From a checkpoint of a small transformer trained on Wikipedia: 12 layers, 9.72M parameters.
Each number is 128 + 32 x the weight over the matrix's rms, rounded and kept within 0 to 255. Layers, rows and columns count from 0. Numbers have three digits each.

# layer 9 attention key, 256x224, rms 0.0606, rows 76-127, columns 0-55
196176119099131145083100173171166095095077143149082133052103145154135154139125096145080162166122087138182127101184091116165070178112125099091127089090124139086141148162
126125159207099137105109143107177147097182137137134135130145117166091181129055128122133159208115104170150142095178175125165118159104123093077167147167117116135195053111
117202090113140109121168028144200106070174094153166096154115182145170078125103136135157180144124141126133142166079092071114150128092119128146115176114074171093167127155
133101114098145151110121165107065107182107136161086185122108106116062137093095127106148137142116129132164162172086158130097145137135133143107163127130183126139133125162
126195174124134140134058124090102126109126131126106111128159160110130123140157151149118078107091090108114103140140183136149108147157121116157154136176156148131094092141
146129155142141155124141183111129151100125141142126074057102143182177169089197141145153103109116108130138133155133091093162143169179138108145107172125137143161159136127
107153149111117166163152108120168099152164113132181141134141116118075151118095122113185173088133124082119135116104154128116155137114141106156106071149122135182168145102
096115131121083135110125169095152177109162109116136127110083148141130121160113167128112179134145152164111124147129102088116141105182129117109167204161106097039079106119
145117125154107148132084100112124119165131156146165106146127174154138158129138102132158099148154139141095182129089112125142122113140123114156090123130099170121170156170
110201100159134133166140110088092158099134161081150150082145132080128123131134146158085121158069160100051105152138161129101127143110166123074129164185128120097158154172
149156121177150148099141151132119089121118101088139153141126166118114146101144128128105133130099180160130115130199108154074100125131133164124110119089127154096158129141
176135150138127174139103110103150070114152085132143156084161125130141091197104136181160148146134131143188173184141103133082085136145107176130116219118146146176137109112
184075147164120109134148068132140115106187156108135140134110066141102097132114143139158130173157161147097101091152151091123103210085122093161138166077141143105130153071
141123091160149126142097140136125193128134157147160119152120132086134110143077125144128097114138122101154138153156113134155128088187138084079137135093148086144118158164
111155144093111137154181154090109129142200123118123112141128195134078124125116124117142144134154091127095118119129166124138109173105129131101162155155124139117139132107
114170138102072141091119157112159098047091130076170093099146176163166135114128095117125117104115141126105171118118145168152139146110103124149101188134127145115170151169
129162128063140106117178156059163138146135127126140158144132100158083119134148112158144127199141108136039136139098104111124114136099151173091087173159156144098182129129
151094132112083107141152113110178123144110116157138095153168110131094111130112112117141113124103116176189113126102101121154156156080144149158107117115136163166112168135
136152136121155141111146126158093152198079128142095137131135062095116106168081119109103076119158207137062129120076130167121192130113172113089176099148123121166079118127
192165125107168106144121118076101102122119077117121097168168131182115094170113107133148151138129099093134131156133121139147094114138153094180087141124135174120161135124
164148044160165110146079170115119080168088146107130132123139178084114193090053083159133125152099171139133169167128139167146142121140106104123160166109164129132132139158
080140185138146141141144152097133153094090186126070041134119164174113105126110194132100092148157161114116173148164120121136111113146189160141168150135100113119077124170
139136137121056071153111183160156100119214158137054086089164133187128110113074177150094069153112142187148127132119084132112161118074135154155108168140143123130166120106
184126159141109149109114125001121151144127076145099136115176135078163149116139139142107119130195128076094109030160096146174109140121141087115169195210091168145126117122
151115096128115139113122151092128154107133047122123083155114145157163153135109211102174136146133128107144169131145123096158142178129171144106131161083105131140148187136
129153099134146109109175105109147136105122159083103121091105134081106062128096100141150155148106108087117180143062162151089121099123122121125089107127162109089124105111
167192128123109089138051104083134157109043088162139105134105110117123070115183083153100123144107147185085118151163189127136129090186120107130087112163105129147117080138
120117118106126076084093127146081103142123182151076100168115071086081159065158117142047079161118112145143123114131151147144153172159080134087111114158179025106144126168
123145111127100123124146101118105161093121134134161167158118159148136078127134131158092144118101107140108105160171121105140131165082090109137085133125059146145090125138
135118115118095123153134137103163090120121119084129131167167138157138182116138131150113143111181107128127072094159169139116114170076114102148158141091138128126118159134
096143183116065144169099144091083138112194148159153100092116091175136094105127135149126100125135145136139185108106094119146182109170128111120097148106083152109103146095
132123095113101107118137141116135090173152094138139130155150123144110149141167153111182132131149167101151148144135078101196108139143165133116146134192098139129142173128
142151159098134106152131143124116119136113137135097127178167151096141118137137117137112146186112139126160155117075122118120143128171156098119117086192112167107081142179
111127096120164124153140080214087122125154167147122183193149109142111127119094151134105152090094103103157112134105121132069146079081102084142095149106162147146153100113
095126145156122170107129112130115150160121158086066115098118170137145164131162102117122152107097190074135096106113166114172124147153122073132124126163111139149118094157
049148136169181066171089141098096123127138154130155102142082165108169141115157127151150107136136075097131142141164097107148123143107109120130138172090147132097158079112
118108138053123128119060191119147182130130117115105125109150181093149056131104113143125166139166105139083116136116101168123125137117140105094104147118131111128151176101
138177170065109147109095100146109093134127136092134150111145119153155122125146149120114159110195068122148075160100138156097082090162084144113142093057173161097190090193
085075134122120163177121134158162156118115153153168160109150149097148103195149047049155107180173106129123130122071108098119160118091137120087041068092133127146087104106
121153122153110088187084158122115165220117047139067122152099129119121167078148147082095093140138091126116138101130171170089123146119123081102130125123122145066110174153
143123157119107105162110162135144140153108145157109137125110156098059086104115074148093098149077107184143168180130063123136084111121121067113090109129129154166121169146
169119161148104158139154176114125174139172093097152146120117111188121140066154122223143118103167134066139160150154139081158141154057170170086157091122107159120138131154
166167141088149122068117107096143177082161101171110116189125101153152143128117176106123161161127147155164109124182142108101117152163153138120136135161112135093159076097
147095127154137103079125099141098131136098105136125151116130126093177146161162119185156126132178134106112127082107165119082122087165160169157145127138181104101071141119
106154063114108090144119117100111168120191154115135142127181135122121165105157133164137081135108187215192111147126128145128120109123121182173172103129082156116150142108
204134133119161084117088156076090133108161108107139089119136110099067124084145125137176147101152132104134137155137100119153126126157107125175151122149158147116168104195
143145139139152160097156122132156169153130151117157152118178120140133105154176130086019121134129125083150140130180095114150120122118139111060122146100104128156103127127
147138135129139163126126103104148086080118062121124156126116106149149113132078140118129169140118071122138103100164174134143150138143098095165141174178104171162107090125
117145146066174130122183094129107160149139155165136171106143176195065067128134151123154115106139095092134087102168173111127161113174152119138172065143101101078119139085
102120137123165121165157103149106147162126141169112126124139104135089159131136136120163147103192142093110118126091132174097151120174163131082124109157154154180153129106
126046112169122123105130147154127099147120138134129088157091146138163163149130114112147080117132144103152151164081111171129174113084075105182099119089161138110183124134
083120113121124079122119123067136146083104176105121100173130132134094190146151146132114173143086085114138159155100104155150120219090146135161156110109103192142141142131
# layer 9 attention query, 256x224, rms 0.0602, rows 77-127, columns 0-55
162131157141135105113111106156120159120155159203063083133146135126122168146142077111086128213147111158151165130129140131125154099168114109112101055107161133128137129128
100123122074123134145104116150155059156152108142120127158141167179184190124107112078163172158153083111160141173142067156104166147059090129137137099056116202120168100129
126143129141110172127140128121138134182140066112189132140135082109134119067124094130146116127100168094138137114084180177122138082156160108116150144134139116093128124100
152100128073116134100096136157144100083134112114117126090124133141103163143187108188113092177124133107101157134152142134110120175093115082142131143143142151151059151120
093097099135100134067124147165129164119135121157119171063150142099118091085165103163106120150124170106143133115115132064112120185148080166110132144134105115067085117095
153180142150091128177126098089144124084130115135131133126124108120129094120102114163130097122194136107078139125094177154142172116150176103152191118075113154076137050114
161148104093172133120201138133148185119124109157124070141102142094090111138096175094151153146123136155074096129115063116085132141155144126128109123156145088106168134112
088142083122181094121064086128134099119132074113131166141145144131101189164138168091144163177134090093172124198109113160131126106111126088123098118116143170125108106137
154118158105129127106120167124134135109085097041070143149131114131114151150093129151114109126095139123072166129141143134096097132140123157125175122156118135074146076130
140139109164083123151132155168068118118135130142120101116098171106117158135108131078102101115101125156156147147105099164166132159147108116142095148142140136138152099097
099115111150127163151157134057169136106136099140148122118151129133116117193135087128210095127198119145202091176122146120105129118107106191119105143102191154116152142139
171104144132175155109126085099170105114191079145086123099126123189135133192108142112146164093134099138130095112131157151127080138140092112118091099064138130117096116152
084158189140105115127157168128092171171063151150138130152127126131164128147114126129158099102126133154074102150105113103164147098116114110163132119104141125152124125149
147157139080154127126183114141099182086145113136137111173129168153071150089138138093132070101102093107101093181140117137078156140150116129123121139109081133169119139144
137130125099134129166098084140140087055077111137135155105119167148084205173118172177167144096166137131156149179130111116142134139142136132041166143093055111138154117152
108163118107116131174123114126124126145125123131128123188100157164148112098099118124141081136071149150138160147077116094109151096127161161088115098156157181086156111139
111078066138120112167138149080181126156103146131123106157091133110111128146067107161141153136135150124188156097140159133129131101107139144148142138135144129171110097120
128103149144037125143149138088130074118155136101162088147125117153142076100124145122103142080081175106097151155145092125175188107132137118166122152195145150173115158137
100114089178156128151087121167094139119138077139109102197152171116131132189072154128146122146131099143181115186108123217169126153099131111119076084144108128130112172086
137164082166122146147122100142102146150120083160110149137150153125096160095095076116135134204168164118109150152180113167119097119156137106066094143134115142136148126060
099069147102139164096174145176145213134095099172107160138125166127103116137112068109110091155149148153114169127159114135122092155091147072143143103118132115160123132125
157123090115152115086101158144087102104152117150103104099122112112089096081104140121113120102138163109139133120093125130101125125109061184127105113158141146151151166119
146101113146124147082110122121101178111133129148085114148163125161112124090151145173138022166161141147107173171157142131112116138108169108118170124182113149030129118122
171121078115151120097136086102143097155142101211143172125160133124152091113104153116147111184141083126135171174122135152104111150079137107133123094118127088117130141128
139114146187114106090132075077170110080087139087162092091116065127127117104110093118135137097116159108104172167068108074122138153188174166188091148113122059122158137105
204133131104152102209064159121132152090083099161111113146108162118144072109161130106111139174120152153122110105147155103119112164160143129098069149146148116153197081051
136114122090132165156116119156135176101064122136128141161108116178170170111130122166039096106101142114155111113142175125125113098158171116138132142087113098145124108107
122113116158143104111165178112105097120111135125110111117056140156146084095152131135108131112152107098116098160155119124122109172130145173117139139140129152118102127126
127091110116117108125108113153131118121122097178111141096163178141131118153198164134104151099159101093130137140125166131068092146071120113095138071122169121093091150107
154094098108186144132099126085154130155169153204168139147154112136084146134135137135176075166089095093068173124121099144124109179137109104143123201166140120118115108068
138169157165105093083143145115149126106137108151127136161139114112143180107130151143101098139185151100091084147129074143106095195100105121108131158121070112097075112148
062094134106123097181096137126121174176106143119106140133135118104163115126166155136117128133081098136160117173175129136096126114121171105086122158133089209131082096113
121157089166106094134106110129146107104159125127132103176137154110159105129142084154090139051138123109129140165151055154118152100140127128158112116153118144163114175113
160177152135135169169124131155120147151132105121082105052110125129096089103135168126137143155124128157063148147110168061061118156120134155128153124205135081107121143122
058145123130151080176092112138085122128152104144120114138106183100137120096094146149122122130143080076136144123118092109156139188150106104113086159156140100098119153110
140136146076081149156101184075122221175166095089143106157137149146143098133169100114174151079189134132093131136139077081123140182138111183119114156110139101150153148119
105161138076113109153082125124117141122146106151162074096104113132104146088130118088125129158150118153124084133136084156129120158162140152093132112131176119081143152177
102106165115130176158109178142158140139116086045165074107094132103179115171149127106107143085140084105133097146146072103118169140148164150145104168166098128197104139071
118095105160080101134144160121164138134194119110090112171070139156105123114160149116124107097136106125193130113124118153121144188124137099154089114093111108169140169165
065099150122106091152113102136101153174100096129135170081139148124140096149136096137123185087073142149134107123124095106129109105121107149139147137128098142128143104120
152117149159180138138177120139115087097145105140155158120120113158127160106162108136167127100154108034107112125167132078128116126101155157089154071133101162118153146120
120142146111108139133142110104144134105159112197073142119144096144126139073097132092096166172097121153130138131086160092109129139156166154109140155139122192162109127098
140136131170147074115119136143129120155161126128152119140106142168156087125138094163150123139152159126139130116076152123160203086122136124150128159185131082070100083139
122191107115150093087036086124119132093147151166086168137156146127148163134119140142199132149127125173158118131124098142160092144145107154195130101154112108117102052138
145181122161126098140097138139100100121088111133125122169158125078116148124181140093139106120156118099145123094153121145136121126111078132153197126147156089105132099171
126133166123117158093100125085147102184171126082178094132109155172105130155133100107096097129129107190134135142125168097081120111119143105115137115127078099106136120154
139104159130171129143108152086177174120110147127107134108111167158189136176107083132122125101122131152095088129118189111110134134132101094120117100151123190118150101140
091143132191157089111148144063156143150118111161168108156106123173175121108119089101076083106075136138106156092144173138116177106136150116148150120159122120098192191146
097146156101135090172148134096140116134122110145128149178088096129059166110163180111154144110113182154075117124132141176144192092180130125096153152109136123129094145162
120142084119135129120140083130099105142147142138162119102144122122142111130105137181123131126185143083116121115051115135083106121154131167100119160108107083178099178148
132121098124134141165114115116127120167058142145114172167133151098084158165152150113138117091114120078188155146100144173102137168118134131140153078124123123142096161156
# layer 9 attention value, 256x224, rms 0.0591, rows 64-69, columns 0-55
127139099137124117167152123076135117148133070159124117097126186040137131118150103110092169164125160159056156117094142123146153170134057167099083150126182146156114089098
112155120122100141081159165105121146104130116163130187155170163159132156106114146153131100149125118170134112124141147141113136119120105112134133128126086144058116131092
085098174086154114172116084103217081099158168122125121124138161159101168077113103129161125126153120112075106160195120193142124148140100099098103111078070126121163170133
160105111123177154095186076087173089137111141139096098072140128144151126122115081102126123102133133137149177103065112135120080158153148123123148118101172166148094197134
142152201150084116132152109079102182144145126104115135084116105129136106095127151142098124156098138100116119117138129110111109121125163117089157150139125137144151170153
098170098155136193161089151096175155181181078170093125099152090148083121079128099130152137111131067149124098136128116096166175115142048140124101137141051125157129111091
# layer 9 attention output (transposed), 256x224, rms 0.0824, rows 64-68, columns 0-55
161163164159096124109111138122085111062153143111098122169134063226130113130136169185160117129124146097143111144167094094097128144103146097181166159109071115127133146147
131123151127120136161119125100148110147131128108096115152069137104129067171116108133134160081084156102156124089130145134158124115110140103094119174104127123141143126176
154170114145121132122150096173104120168085104131136149128162066070109058140105153122159145125142143141141108130100163121164154072159128168092187124177118149086087132104
111149151130160109116129156166138129125111091113126159145159136069111149134130142145108106127120131147134156153158106128143164119105076163165111100153104171133155064114
108091110172176123119099107154130121104118152123137133134134129121098119149131127107146119128100098157167120093142221111107143102122110098127104125147138098133108177083